Part of a small language model's weights.
Size: 13 layers, width 256, 4 heads of 32, MLP 704 SwiGLU, vocabulary 4357, 11M parameters.
Each number is 200 + 20 x the weight over the matrix's rms, rounded and kept within 0 to 999. Layers, rows and columns count from 0.

# layer 8 MLP up, 704x256, rms 0.0454, rows 224-242, columns 128-255
178,215,212,201,205,229,203,214,207,219,191,185,194,219,217,219,216,229,197,205,174,190,210,233,194,196,189,174,199,183,182,237,183,188,201,160,209,212,198,200,169,186,206,202,226,184,215,208,187,245,198,203,215,188,186,179,184,184,214,180,180,158,213,197,181,227,182,213,214,197,191,209,189,212,192,183,204,206,171,222,182,200,181,222,223,168,209,210,201,170,234,209,230,248,171,211,171,184,157,187,208,167,204,202,257,223,181,228,180,199,187,223,179,229,170,203,141,224,227,226,224,210,224,225,221,148,177,198
197,183,192,201,232,199,194,167,172,225,227,192,225,207,238,174,220,235,218,188,204,165,210,219,183,205,203,203,215,193,216,218,192,193,170,207,198,188,194,212,202,189,207,163,179,195,154,197,200,201,195,223,196,228,179,181,200,198,196,213,156,192,182,233,203,191,227,183,187,210,179,205,223,209,190,202,225,167,186,204,239,192,171,175,204,193,211,221,203,212,217,187,178,192,174,166,185,192,233,246,209,175,180,204,201,191,219,211,192,192,219,187,171,170,234,204,197,191,216,222,181,207,206,199,217,202,179,197
190,214,160,196,185,205,186,144,170,168,158,210,210,216,203,197,233,198,183,177,225,182,244,152,185,209,199,205,218,199,220,196,183,176,207,182,192,210,199,214,238,194,226,198,173,208,205,179,200,176,204,197,245,168,173,207,205,187,200,205,208,234,176,199,216,161,192,173,223,187,211,206,157,201,216,205,194,196,187,242,207,218,194,202,229,231,223,206,209,209,191,217,212,220,193,157,209,201,141,180,208,239,212,212,198,192,166,206,205,217,199,201,221,207,219,217,224,198,155,213,205,217,178,219,187,198,230,203
195,192,192,179,233,198,211,192,232,220,197,225,231,190,204,158,198,220,246,175,222,175,197,209,167,206,150,199,209,195,187,207,163,194,196,178,205,177,201,209,210,202,186,209,199,197,199,195,218,236,187,220,214,186,180,240,201,209,192,243,213,217,194,180,200,182,196,203,175,182,217,189,201,248,195,188,193,242,196,177,202,189,193,186,215,203,194,163,195,198,201,212,228,201,177,200,167,202,190,186,186,185,171,207,216,207,185,207,189,200,194,203,199,194,203,199,213,194,213,174,191,188,231,257,219,170,177,260
197,209,180,175,197,193,188,210,202,233,183,186,252,214,172,223,217,205,193,190,213,199,208,222,195,184,193,170,218,201,224,174,187,190,179,206,198,167,197,193,218,185,284,231,168,246,217,219,182,200,176,221,199,203,173,214,199,220,192,191,230,156,180,158,201,224,216,210,209,199,181,179,199,214,202,203,216,210,210,195,171,215,203,201,214,202,214,175,212,217,227,189,217,165,199,180,203,187,212,222,177,217,174,205,195,171,195,177,186,200,158,170,239,197,192,200,238,179,206,165,195,197,193,227,202,182,188,208
244,210,223,221,196,195,188,200,178,209,189,230,203,214,179,178,175,168,220,196,233,237,220,216,184,197,221,213,199,221,208,207,225,193,192,218,198,216,193,214,187,182,209,190,159,199,195,213,194,171,215,200,224,212,198,174,184,207,203,146,192,189,196,205,201,216,213,175,189,194,207,184,213,202,187,212,208,184,222,188,187,182,196,176,186,214,198,178,190,210,187,205,221,218,186,207,198,181,196,177,182,185,215,194,238,211,185,221,210,196,205,200,205,187,181,200,195,204,226,185,199,206,198,191,175,190,205,176
200,226,195,205,181,218,211,197,206,208,186,227,207,210,185,191,204,199,150,237,222,227,212,203,202,199,211,229,186,212,177,186,175,171,189,191,204,217,214,171,210,212,228,203,233,205,205,220,198,219,199,215,231,201,218,194,208,224,182,197,214,222,198,177,171,196,183,193,208,202,183,211,209,167,213,224,200,197,230,234,210,201,195,188,210,213,251,189,171,196,190,189,215,203,232,172,222,180,227,177,195,192,215,182,221,172,208,205,236,236,188,229,208,196,193,235,203,200,198,186,189,188,201,210,208,219,183,178
201,190,208,183,209,197,216,170,250,223,235,229,218,214,191,189,206,198,211,213,203,191,212,201,182,228,198,148,200,211,202,225,185,217,164,196,197,195,187,213,194,182,219,216,195,174,197,189,180,200,229,189,226,232,216,215,199,235,212,207,173,192,176,220,216,196,202,201,227,197,180,198,177,227,179,196,177,179,223,165,206,207,200,195,196,206,185,166,192,194,219,183,212,198,199,159,203,220,164,213,175,221,183,226,189,178,215,178,222,216,214,199,191,198,226,229,223,202,205,191,181,233,204,202,223,159,167,213
209,174,186,221,215,207,192,178,213,201,202,156,201,216,176,209,237,196,228,208,193,221,187,216,172,177,223,209,182,209,201,219,162,195,200,186,183,187,197,157,180,192,223,201,218,225,186,183,190,207,207,182,195,221,180,177,211,201,208,235,205,171,236,200,197,210,195,223,183,149,207,202,211,180,201,159,246,208,215,194,193,222,203,204,181,177,219,213,235,214,165,213,209,212,168,199,232,192,202,169,187,184,214,222,207,229,212,170,173,170,209,193,205,194,218,178,210,198,200,205,203,177,226,203,193,195,241,247
223,226,214,220,203,228,212,187,214,245,208,187,207,205,194,187,231,158,190,212,169,190,181,171,200,182,194,212,168,235,201,197,208,217,186,220,175,204,180,198,232,173,208,190,234,199,220,174,215,202,225,233,202,209,166,176,164,207,188,203,214,174,188,188,196,231,201,193,203,210,213,210,155,191,201,188,177,222,181,188,185,192,229,227,198,225,180,206,135,226,203,218,184,191,229,195,227,228,190,169,203,207,194,205,216,213,222,177,215,227,197,170,233,240,200,217,167,195,189,189,200,203,203,208,188,244,215,206
171,200,179,210,213,173,228,226,208,190,186,211,200,175,188,181,223,215,162,199,187,203,210,180,221,195,203,178,182,186,191,173,184,167,195,189,193,215,166,217,233,234,229,191,209,221,150,182,195,181,189,203,193,207,204,198,201,174,213,201,208,191,194,206,206,181,209,193,213,194,184,209,184,205,209,211,202,188,208,238,204,219,197,224,151,211,174,210,192,209,210,221,228,176,222,223,181,187,206,173,186,210,198,220,212,216,219,192,192,190,179,150,164,197,231,182,174,197,200,215,210,224,205,203,194,181,189,209
216,210,231,213,194,214,247,220,180,190,192,187,201,187,165,184,194,194,190,207,231,205,194,219,217,202,224,224,204,186,199,193,192,213,196,177,177,214,220,208,219,207,165,176,196,198,201,209,195,170,166,185,187,209,207,193,233,174,196,161,194,202,211,200,193,245,199,189,177,185,160,192,212,182,198,162,217,222,199,182,249,243,225,215,157,188,223,204,179,218,190,177,165,175,179,236,224,156,204,210,215,237,224,184,197,200,205,202,135,202,182,193,197,170,187,228,219,195,204,213,208,196,209,215,210,201,193,189
214,230,201,213,233,216,215,203,206,164,196,227,198,184,209,175,206,225,179,205,179,196,192,217,188,231,208,207,212,195,195,172,161,166,192,176,247,213,231,204,200,194,210,192,201,213,224,223,244,186,212,205,154,198,179,227,202,197,201,227,216,212,157,202,231,203,202,200,178,232,203,219,243,202,188,185,203,192,212,200,177,162,213,186,189,199,218,197,179,211,222,181,222,195,232,195,206,208,170,199,223,219,170,230,225,193,197,220,203,188,214,200,227,232,198,171,206,232,193,185,194,229,219,214,168,214,228,208
177,171,219,200,207,183,199,191,193,199,219,172,206,203,226,178,230,179,172,194,183,213,194,208,176,186,224,223,212,228,202,190,198,235,207,229,197,199,197,195,228,188,218,196,154,224,194,178,191,199,177,177,183,201,217,214,169,200,190,227,194,215,191,227,244,240,197,170,204,200,206,204,197,227,171,210,205,181,199,236,192,184,225,225,196,184,204,216,198,207,199,218,199,212,225,212,211,196,191,205,216,205,197,199,198,206,208,181,190,191,200,209,224,197,230,199,172,221,186,212,224,221,203,218,179,197,234,155
183,222,211,208,168,209,203,201,211,188,227,187,177,212,193,183,199,225,197,195,198,189,182,186,237,192,183,187,170,204,171,167,187,200,218,223,177,203,193,228,218,223,162,217,192,236,189,175,255,188,193,206,176,207,190,216,180,177,211,242,184,164,197,184,253,162,200,187,211,209,180,215,197,174,197,191,198,205,188,199,191,188,183,222,224,190,181,178,172,183,191,204,136,180,222,237,198,174,195,207,198,235,194,177,226,208,205,241,216,188,211,196,199,210,169,190,180,224,195,208,170,181,194,206,186,207,198,201
211,169,205,207,239,190,171,164,212,177,177,209,177,176,215,194,196,225,168,219,170,206,182,205,245,198,219,176,209,213,229,176,135,198,195,190,185,229,220,212,203,214,193,183,208,202,171,205,236,208,221,193,189,175,201,210,221,215,190,194,194,219,209,204,182,211,208,189,173,212,162,192,186,207,173,202,223,200,184,170,215,187,210,198,194,224,196,204,233,239,217,183,180,222,218,202,170,234,208,244,201,182,165,218,242,174,168,212,180,166,176,194,215,185,208,180,215,223,203,187,198,210,197,214,194,200,216,163
186,216,217,202,195,200,211,192,212,221,156,189,163,217,226,201,216,224,201,208,193,188,168,207,168,182,197,205,215,197,204,192,207,180,219,202,222,197,190,203,175,175,190,192,185,227,196,219,216,193,202,170,202,183,203,208,202,181,214,220,187,196,214,219,173,193,191,183,186,206,178,218,163,221,192,190,217,210,196,202,215,202,198,185,226,186,200,258,194,241,171,198,168,179,208,167,200,186,219,212,195,222,181,173,196,191,193,259,200,213,207,181,201,207,207,163,182,198,213,158,228,211,210,218,219,212,180,211
193,203,190,208,231,176,210,171,226,213,193,213,181,187,195,215,222,223,198,182,189,191,202,175,174,177,209,195,175,215,192,195,180,181,205,163,192,205,241,216,189,223,171,192,167,208,210,213,229,212,200,182,198,200,195,216,219,213,209,198,192,185,199,213,215,196,176,229,208,202,207,184,188,186,212,174,199,208,188,184,211,162,175,190,210,181,197,218,196,234,203,214,157,209,218,200,249,166,198,219,229,197,193,208,194,233,190,201,192,217,215,204,186,194,203,219,196,172,225,180,195,190,171,192,221,219,217,233
186,217,188,159,194,203,222,204,210,188,216,187,187,183,172,193,225,207,201,229,162,183,229,208,228,199,225,195,197,179,236,187,222,240,167,206,220,225,230,202,194,171,224,189,225,180,244,188,171,218,116,187,203,187,163,159,205,183,181,169,209,217,175,214,219,201,175,217,172,217,221,211,204,196,218,140,194,217,193,181,188,189,202,179,171,201,196,191,202,200,198,238,206,194,203,216,206,164,178,168,163,222,206,213,197,192,189,185,199,195,218,216,191,228,183,208,223,188,211,163,201,186,215,247,231,210,215,201
# layer 8 MLP down (transposed), 704x256, rms 0.0454, rows 224-241, columns 128-255
194,181,244,167,172,201,177,204,167,204,199,204,180,207,180,176,196,174,195,205,193,200,203,201,197,194,209,174,204,176,235,250,186,221,179,205,202,206,184,194,186,192,210,190,227,220,167,228,189,173,192,188,176,245,223,226,190,190,160,168,203,223,196,215,205,225,183,224,206,219,208,194,201,198,228,195,212,202,192,223,259,196,215,233,193,169,222,182,222,188,190,188,167,243,161,179,175,214,195,174,178,177,146,234,195,214,217,179,217,197,215,181,252,171,200,243,210,168,237,194,190,177,242,185,229,196,187,204
200,213,193,224,182,220,221,212,211,170,218,181,202,196,189,209,229,173,193,206,215,207,200,179,187,228,199,186,139,212,194,189,232,199,258,188,214,235,199,177,211,191,214,190,178,214,189,216,193,182,200,200,170,220,239,220,211,215,207,222,221,199,182,166,226,217,184,207,150,187,225,178,221,214,227,224,191,219,218,197,177,203,221,221,140,210,209,232,232,171,214,214,187,215,219,200,224,225,185,193,227,211,201,204,204,147,208,163,207,204,207,202,221,206,177,189,230,167,185,196,210,170,205,190,184,168,196,204
195,198,201,205,207,208,188,200,210,205,226,227,176,230,197,196,161,181,200,258,186,222,225,230,224,187,227,216,177,208,193,205,199,229,179,191,174,200,216,234,230,200,180,208,194,198,188,202,219,175,201,206,218,178,177,184,232,155,232,223,183,197,217,178,219,176,202,245,169,179,188,186,209,210,157,188,198,163,202,173,181,155,176,241,173,179,199,209,221,197,209,165,208,202,199,208,191,184,205,223,181,194,234,193,214,209,220,195,203,199,217,214,181,233,193,207,227,209,197,202,202,210,178,188,210,177,202,215
190,168,194,171,211,210,198,223,202,152,233,212,188,191,187,187,193,193,195,237,194,223,214,210,203,203,219,186,213,204,189,162,205,170,187,198,235,189,193,249,193,206,230,223,198,197,236,211,197,193,169,186,219,158,203,183,218,200,229,191,232,181,218,184,190,215,190,220,208,240,175,212,208,205,177,193,216,183,190,232,184,209,211,211,197,186,226,210,222,222,193,188,230,183,200,247,219,223,179,200,195,219,218,171,183,221,211,207,236,216,203,204,220,210,181,216,150,182,243,195,204,190,172,199,186,162,189,189
183,210,209,219,186,190,178,196,229,210,204,193,206,219,230,227,186,175,222,200,206,190,183,217,200,183,227,233,190,227,186,207,198,154,204,226,216,189,218,182,218,177,216,189,193,248,197,198,209,186,220,240,198,218,180,198,218,154,224,158,218,185,232,194,210,180,207,200,179,205,186,186,223,191,187,193,218,201,232,211,217,207,200,200,235,215,242,171,200,232,200,191,162,173,197,197,162,205,231,175,230,232,205,246,176,210,174,201,149,202,225,209,156,198,205,205,155,192,211,188,193,223,218,191,192,208,177,170
144,181,215,203,203,208,213,202,161,217,208,192,156,232,202,236,214,190,205,213,196,215,196,213,200,233,158,200,214,211,171,227,187,234,232,200,186,210,179,167,246,198,206,215,162,190,196,228,189,208,173,220,189,206,176,180,213,242,255,175,225,165,197,210,190,230,194,212,149,173,214,228,222,217,222,233,203,189,200,207,188,220,203,187,234,201,194,164,207,202,166,188,224,197,197,237,177,184,226,175,192,182,197,196,203,194,168,229,206,202,194,231,201,205,195,204,193,182,182,186,197,167,209,167,173,190,176,198
179,200,173,183,194,221,209,186,190,198,189,179,211,215,204,198,204,186,239,199,191,229,203,193,217,166,203,200,190,182,233,185,203,186,164,231,158,229,183,244,176,171,203,204,216,191,200,181,170,209,204,195,188,197,187,215,175,174,212,224,199,199,173,213,178,188,197,200,197,237,212,191,208,234,180,201,213,193,178,192,193,222,181,196,176,179,184,214,243,197,186,221,222,220,217,227,225,239,188,221,208,211,201,208,223,209,210,229,179,177,203,200,180,194,203,184,195,206,177,204,228,185,190,194,198,204,238,186
199,211,195,168,190,220,193,219,209,195,187,205,207,194,221,187,237,190,209,173,184,163,188,205,191,183,208,209,221,166,167,196,218,200,161,188,205,215,221,217,163,215,202,227,229,216,200,191,218,185,206,222,165,224,191,184,223,184,244,237,180,158,195,169,183,162,231,177,187,243,187,207,208,169,193,216,180,195,182,186,257,187,175,190,183,236,200,210,175,210,164,214,195,218,207,208,188,181,207,189,214,201,222,189,200,198,177,254,183,222,181,227,192,173,224,216,196,200,216,228,162,202,192,202,202,198,189,179
214,187,189,182,201,203,189,233,219,228,184,189,220,231,197,186,185,234,166,198,193,229,217,203,210,178,207,215,200,205,201,210,202,198,227,203,206,190,181,211,204,238,190,216,173,212,243,178,222,233,203,178,203,195,202,199,205,196,222,212,218,212,188,215,211,210,233,215,212,187,208,189,163,233,188,190,195,241,185,224,213,226,209,192,188,213,195,216,231,190,230,195,219,214,210,219,185,198,219,212,181,216,202,227,205,181,202,217,221,231,201,221,183,196,190,207,218,181,178,156,200,201,183,164,206,207,183,186
188,209,189,192,203,214,189,219,201,255,224,216,235,232,210,191,208,196,177,206,187,189,204,232,210,172,190,203,185,172,217,201,205,232,225,200,216,213,190,211,197,191,227,208,174,206,192,181,224,205,209,205,192,180,226,172,201,198,229,167,187,193,203,215,184,197,221,194,226,240,183,195,201,218,198,166,188,158,201,182,221,202,221,208,188,192,223,178,212,208,232,221,202,225,209,188,200,187,188,171,208,192,179,161,195,171,207,185,196,227,189,202,175,194,241,196,191,208,208,186,154,191,196,177,167,180,197,223
216,201,199,144,190,193,228,186,213,202,185,216,200,197,250,195,229,188,235,180,193,210,201,217,162,184,204,211,165,198,191,195,198,229,178,208,172,205,192,189,210,168,163,187,192,173,197,212,182,201,227,233,191,195,201,205,179,217,188,176,206,204,176,219,202,187,222,192,180,236,216,209,182,206,158,190,216,201,192,213,206,147,173,169,207,187,207,220,205,176,186,144,243,174,216,192,169,179,180,189,231,202,202,188,207,222,201,212,171,193,218,198,208,183,199,210,198,214,183,201,188,190,210,202,204,213,221,196
205,206,182,197,221,216,177,180,191,186,190,215,212,184,214,190,226,186,218,196,189,203,166,197,204,227,179,224,217,205,195,230,195,197,190,229,209,187,197,178,189,220,228,229,195,212,189,166,215,251,212,194,233,193,183,178,190,223,210,230,198,192,200,203,209,245,189,250,210,218,176,211,167,218,168,240,208,203,215,201,178,222,201,202,235,206,161,170,206,203,202,160,195,206,212,174,224,226,189,178,166,164,195,229,193,211,214,201,227,187,208,208,208,218,207,196,212,204,203,192,192,212,183,204,205,201,237,219
185,176,163,180,246,197,179,208,206,182,197,208,164,211,228,212,198,208,189,222,191,185,199,156,186,238,190,179,207,196,191,171,212,179,217,215,243,189,250,234,172,197,172,214,186,179,204,196,216,172,173,211,180,209,205,231,184,188,198,214,199,178,163,211,172,186,176,213,182,219,207,230,206,199,213,194,195,190,188,187,199,259,221,208,207,212,179,207,159,204,202,208,201,211,220,218,200,206,223,160,222,184,211,228,208,201,220,205,200,199,179,179,219,203,190,162,226,187,218,185,235,183,219,244,217,204,176,190
214,186,194,184,208,240,201,204,203,193,192,221,175,204,206,223,171,204,170,167,216,210,162,220,197,219,226,217,208,155,228,200,222,178,218,195,158,203,184,171,175,182,177,206,206,213,207,167,196,184,195,240,201,208,208,195,183,189,208,178,186,209,199,198,210,238,180,171,215,183,178,193,184,251,201,225,222,225,178,225,200,213,219,175,221,184,182,199,181,210,226,193,193,208,185,197,227,206,213,194,217,188,210,206,171,194,191,219,195,201,207,187,213,214,189,200,226,171,194,188,219,215,190,168,210,184,191,190
169,187,203,186,227,197,198,206,168,213,188,190,186,224,210,202,196,178,175,220,189,214,230,224,204,216,197,191,198,202,201,205,228,213,190,199,226,176,190,189,162,202,206,212,210,173,234,209,179,216,230,201,209,174,181,176,189,187,187,222,208,217,176,210,191,196,181,217,209,203,222,211,164,239,195,234,190,212,228,188,192,217,207,185,226,184,191,225,190,212,192,172,210,206,187,179,209,201,208,203,200,192,205,226,174,163,228,183,189,217,205,216,205,166,201,212,200,167,227,204,193,243,213,178,233,209,186,220
191,186,219,177,204,210,205,228,223,217,179,208,210,202,222,196,218,168,219,203,216,207,197,208,194,192,212,200,216,175,200,192,246,223,197,194,213,221,209,157,161,206,214,215,181,224,160,197,213,190,195,208,225,197,165,198,208,211,201,235,209,178,198,180,192,219,198,227,218,240,208,219,242,192,153,230,185,219,206,178,201,190,187,166,190,184,165,188,235,217,196,226,191,184,209,201,201,157,213,174,203,183,184,226,210,178,190,225,211,191,172,217,218,181,198,204,203,173,220,206,205,222,177,229,217,224,197,197
210,212,197,166,188,206,185,191,198,167,221,201,205,203,210,197,193,190,221,223,218,207,212,184,217,200,197,224,203,199,224,208,198,200,169,166,188,190,196,228,190,189,202,197,224,219,202,201,197,238,236,214,217,219,211,206,190,204,236,192,200,212,218,172,208,197,192,200,178,212,191,204,209,195,173,208,178,188,217,202,156,187,188,208,207,204,190,164,198,184,210,183,221,234,205,242,219,202,200,176,203,183,222,203,203,186,201,193,233,196,205,198,193,184,224,205,182,229,207,226,192,205,202,197,195,197,197,204
208,220,198,200,227,234,212,216,185,192,160,196,190,202,181,176,212,180,212,195,251,201,216,204,193,195,185,201,177,200,199,190,171,226,221,187,221,218,207,183,180,211,220,175,197,220,228,230,215,209,217,200,227,175,176,207,230,203,213,211,183,194,212,182,201,180,214,209,209,231,175,187,199,197,208,188,175,222,200,187,190,233,208,191,213,194,200,226,201,199,196,205,203,185,220,149,232,174,192,216,233,188,177,197,206,203,212,184,195,202,200,187,237,209,192,196,171,209,222,174,211,190,193,201,188,157,198,198
# layer 8 MLP gate, 704x256, rms 0.0454, rows 225-242, columns 128-255
213,219,190,197,239,180,209,206,244,222,195,187,174,197,221,199,148,181,202,158,190,183,211,179,236,202,225,171,185,161,245,211,189,226,166,184,189,189,221,210,201,180,182,199,186,219,185,207,210,195,193,182,207,215,176,182,193,213,197,183,257,190,210,232,204,177,189,210,238,259,177,201,209,212,188,185,177,189,187,187,174,226,163,198,218,193,171,190,216,218,185,197,208,204,187,233,193,184,190,230,162,203,226,228,206,217,202,193,189,207,162,232,177,208,200,218,181,194,223,195,170,217,189,189,194,216,204,186
195,227,196,205,241,171,202,214,201,181,194,175,213,188,179,231,180,195,212,182,194,169,201,196,178,238,185,239,262,188,231,195,233,211,222,183,217,183,241,167,188,173,238,167,192,212,236,207,195,221,207,187,207,185,204,245,172,188,177,194,194,212,164,188,210,206,230,187,178,223,205,212,192,179,223,212,183,166,205,212,198,228,189,240,182,195,174,210,191,216,215,220,226,222,200,224,190,184,178,164,190,218,176,197,227,191,189,207,180,197,191,186,176,184,182,213,218,202,224,235,177,176,197,183,226,250,182,172
191,181,172,173,184,190,208,215,192,182,217,194,212,179,210,168,194,188,195,195,175,238,186,219,218,222,204,227,161,234,172,191,205,210,220,185,173,190,204,218,189,246,222,169,218,220,198,211,211,208,184,185,211,187,212,178,184,183,190,195,221,224,178,199,208,170,223,191,220,191,165,200,175,175,198,190,215,185,197,245,178,201,191,181,174,197,193,187,214,190,204,234,213,201,171,218,194,189,199,222,169,208,231,227,195,218,181,222,235,183,196,200,213,208,182,179,183,191,202,196,187,160,187,188,202,197,226,194
199,200,187,222,199,239,188,172,207,185,196,206,235,243,160,197,212,217,215,197,187,196,192,225,199,190,188,186,193,194,203,222,226,190,229,204,193,198,155,183,178,176,174,200,189,171,195,178,232,173,194,214,188,175,209,220,184,207,179,196,203,223,206,211,200,209,207,203,172,177,187,222,209,180,189,225,194,219,196,215,208,213,194,241,202,200,151,185,221,209,201,211,220,188,160,198,208,161,202,215,201,209,200,222,180,183,185,208,177,210,213,200,240,196,223,205,189,188,202,215,186,171,181,212,222,180,211,206
201,191,177,232,210,181,206,196,224,193,224,181,178,183,177,230,181,229,150,230,177,206,209,226,199,240,183,193,196,202,181,195,202,176,216,202,207,161,195,154,214,224,175,181,196,169,197,233,198,195,192,205,193,190,214,203,211,195,215,192,215,231,193,212,180,187,180,215,224,196,185,240,203,179,236,179,204,213,199,186,233,231,197,177,219,195,215,164,197,208,237,187,194,217,188,204,190,205,207,202,216,199,181,177,214,227,197,214,191,152,191,207,202,171,211,186,202,216,175,219,217,194,158,197,189,214,174,206
151,201,191,217,174,213,161,178,198,193,176,207,175,209,192,233,205,218,216,201,205,202,196,216,189,211,176,196,218,195,223,193,224,216,227,196,196,187,189,198,215,229,196,185,210,224,222,179,187,201,173,221,235,227,197,174,194,180,203,177,216,174,183,183,206,237,204,214,222,213,192,185,217,212,209,182,180,213,250,203,197,227,187,199,207,216,196,198,187,198,201,216,211,222,208,184,198,197,214,214,177,205,188,197,208,214,183,224,201,205,206,187,207,212,199,217,223,219,221,173,205,206,152,193,239,186,200,177
166,203,182,225,167,191,218,248,181,204,163,218,252,225,201,198,187,180,214,185,190,178,206,242,172,210,201,195,205,188,213,215,213,145,192,216,230,194,212,208,175,228,200,226,206,212,182,214,196,167,221,195,173,203,199,202,209,218,207,188,224,177,144,209,185,212,178,201,233,203,157,208,245,178,204,202,214,224,189,205,183,213,195,205,203,206,177,164,189,217,182,207,233,212,187,188,195,192,209,220,183,214,217,207,187,213,182,200,184,199,201,221,203,193,235,225,192,214,197,194,232,194,219,214,203,186,196,201
203,179,176,213,254,216,193,221,198,224,207,190,219,212,182,202,228,227,173,151,200,226,213,197,239,186,225,225,211,221,164,178,203,194,181,209,198,185,202,192,216,224,213,166,198,188,203,178,192,214,238,173,211,208,226,204,209,209,174,211,217,178,183,202,226,196,176,155,228,173,221,182,205,226,186,196,181,237,180,202,207,207,209,208,174,174,215,212,217,172,207,202,197,250,204,173,181,187,235,193,173,192,213,214,207,198,194,181,169,168,213,195,199,180,214,194,219,186,238,217,193,203,212,175,240,188,190,237
170,181,223,202,203,220,192,224,190,209,219,205,210,191,211,196,186,200,212,185,225,221,238,196,206,235,215,205,231,204,183,198,208,186,226,178,201,204,204,207,173,194,163,233,175,221,209,186,228,167,178,173,163,169,173,190,209,220,163,186,236,202,177,199,225,226,224,179,193,173,193,180,250,195,230,182,207,216,190,182,161,235,189,218,197,174,196,203,218,191,185,196,218,199,177,202,182,195,194,201,186,194,206,204,202,198,214,195,225,187,190,202,187,209,195,219,182,170,182,206,193,200,197,216,241,191,200,234
187,200,187,225,176,211,226,191,176,179,194,208,175,209,237,209,202,218,178,214,210,213,190,218,207,233,214,205,224,210,214,212,176,187,182,222,206,222,194,225,207,168,179,180,181,169,216,193,183,187,218,192,247,160,178,190,190,230,178,205,158,182,174,204,217,200,154,196,191,233,207,201,211,195,202,182,188,194,184,203,182,212,150,188,191,193,211,210,180,197,213,202,205,205,202,194,188,157,177,173,180,164,200,204,217,196,156,206,192,187,207,232,188,215,203,229,211,199,191,190,217,174,178,172,201,200,186,212
178,209,203,194,244,210,205,168,213,200,197,187,216,222,203,216,190,191,214,172,198,166,191,214,212,208,231,204,170,224,196,215,215,212,214,195,195,184,231,200,183,209,192,227,173,193,226,195,201,227,184,183,221,219,243,212,232,203,180,163,223,227,159,212,137,228,198,181,206,185,192,220,201,193,203,205,211,206,216,218,191,199,173,183,207,160,213,213,196,220,173,195,208,195,217,218,191,181,211,190,207,190,201,155,199,217,192,200,218,213,172,206,201,215,207,184,229,189,203,227,225,219,222,240,253,157,218,162
213,192,193,240,249,219,198,201,206,191,171,216,203,211,243,227,214,219,179,181,203,206,187,194,186,195,179,186,175,206,191,230,207,178,238,220,236,196,203,176,180,205,176,208,187,186,230,167,193,241,195,182,206,198,197,210,199,226,197,240,221,248,229,203,199,154,181,181,169,214,200,213,192,221,177,180,214,202,198,178,197,232,201,175,229,200,183,181,173,217,223,188,194,182,212,172,185,187,166,207,219,183,229,212,192,236,192,201,221,214,169,190,191,205,216,187,185,163,201,227,212,196,198,228,183,189,196,216
219,224,213,207,209,202,205,174,190,176,172,197,219,185,214,202,222,182,165,219,164,219,233,188,183,203,180,206,196,231,217,177,234,187,238,204,216,179,211,240,224,220,224,207,191,226,192,186,185,218,202,170,196,185,216,219,161,179,176,225,168,198,167,191,202,165,198,234,200,212,203,223,210,194,188,197,203,204,191,183,198,202,202,208,216,197,186,179,233,229,187,199,233,158,210,191,198,222,236,257,210,213,182,212,196,208,152,205,185,198,220,185,194,184,212,191,159,189,203,219,199,191,248,213,194,211,223,205
211,226,177,190,183,182,188,165,169,197,193,211,166,199,194,202,203,212,208,213,220,194,169,195,203,202,211,177,192,188,221,224,192,234,169,181,151,175,217,219,185,181,228,233,214,176,197,195,212,193,193,204,208,205,205,195,216,215,189,171,251,201,189,230,206,249,239,180,156,191,202,155,180,239,207,198,196,199,219,197,231,162,224,184,157,224,184,211,196,226,179,189,205,182,192,234,207,204,199,178,191,185,232,207,216,200,217,175,219,166,203,181,189,188,203,199,200,209,217,205,182,244,199,205,235,201,199,168
166,254,222,181,215,243,185,199,230,186,220,180,191,198,179,201,197,209,182,199,217,183,240,227,216,191,205,200,229,178,221,213,198,228,211,229,201,170,190,209,207,170,208,208,188,214,192,173,202,186,200,204,180,195,228,222,215,202,194,199,218,207,184,179,236,192,227,157,223,207,211,158,184,208,237,225,240,191,233,205,198,255,184,226,216,187,194,217,186,182,175,210,212,217,165,212,210,203,210,177,201,244,170,170,185,185,212,188,216,211,197,171,211,239,225,212,210,165,209,209,183,198,203,201,199,182,189,173
206,204,216,200,171,205,231,217,192,202,200,223,202,175,218,229,178,222,208,180,187,224,195,216,183,186,214,209,192,184,209,189,204,185,216,193,168,182,213,201,216,185,213,187,160,230,193,189,200,174,215,202,197,179,178,207,207,165,179,188,202,151,207,197,221,199,184,189,202,171,185,193,215,192,217,196,197,192,223,209,239,173,224,173,203,198,217,190,204,183,179,213,183,216,244,233,189,229,204,179,194,177,216,190,200,220,210,187,214,207,190,211,208,219,195,189,206,175,177,194,200,217,173,200,203,190,189,196
195,195,225,214,192,194,207,189,208,236,175,187,227,192,196,219,208,188,201,185,215,181,208,191,201,202,193,191,174,201,192,215,177,200,213,189,197,168,218,183,200,231,208,198,222,189,180,196,185,228,244,197,194,195,167,245,221,198,214,195,202,212,222,203,208,211,219,197,226,219,173,202,226,203,170,202,206,185,181,171,173,204,171,198,206,218,209,202,189,197,201,200,209,196,197,193,222,199,212,240,228,202,204,159,172,197,202,198,185,215,196,220,201,194,193,190,193,183,211,187,197,182,185,208,178,220,193,210
241,202,227,216,170,216,171,238,211,182,177,156,152,187,184,196,165,238,202,211,188,223,208,205,195,200,155,189,196,234,232,200,212,203,213,219,230,213,198,194,182,212,193,234,219,187,184,229,172,243,206,210,215,225,203,204,202,206,185,200,186,207,227,202,208,191,172,252,169,249,211,152,166,138,186,212,209,208,216,193,172,203,207,195,213,222,189,201,222,191,218,218,237,202,161,221,162,210,179,236,180,217,217,238,198,185,226,170,203,211,200,180,201,186,203,178,205,203,205,189,199,221,193,217,208,252,230,162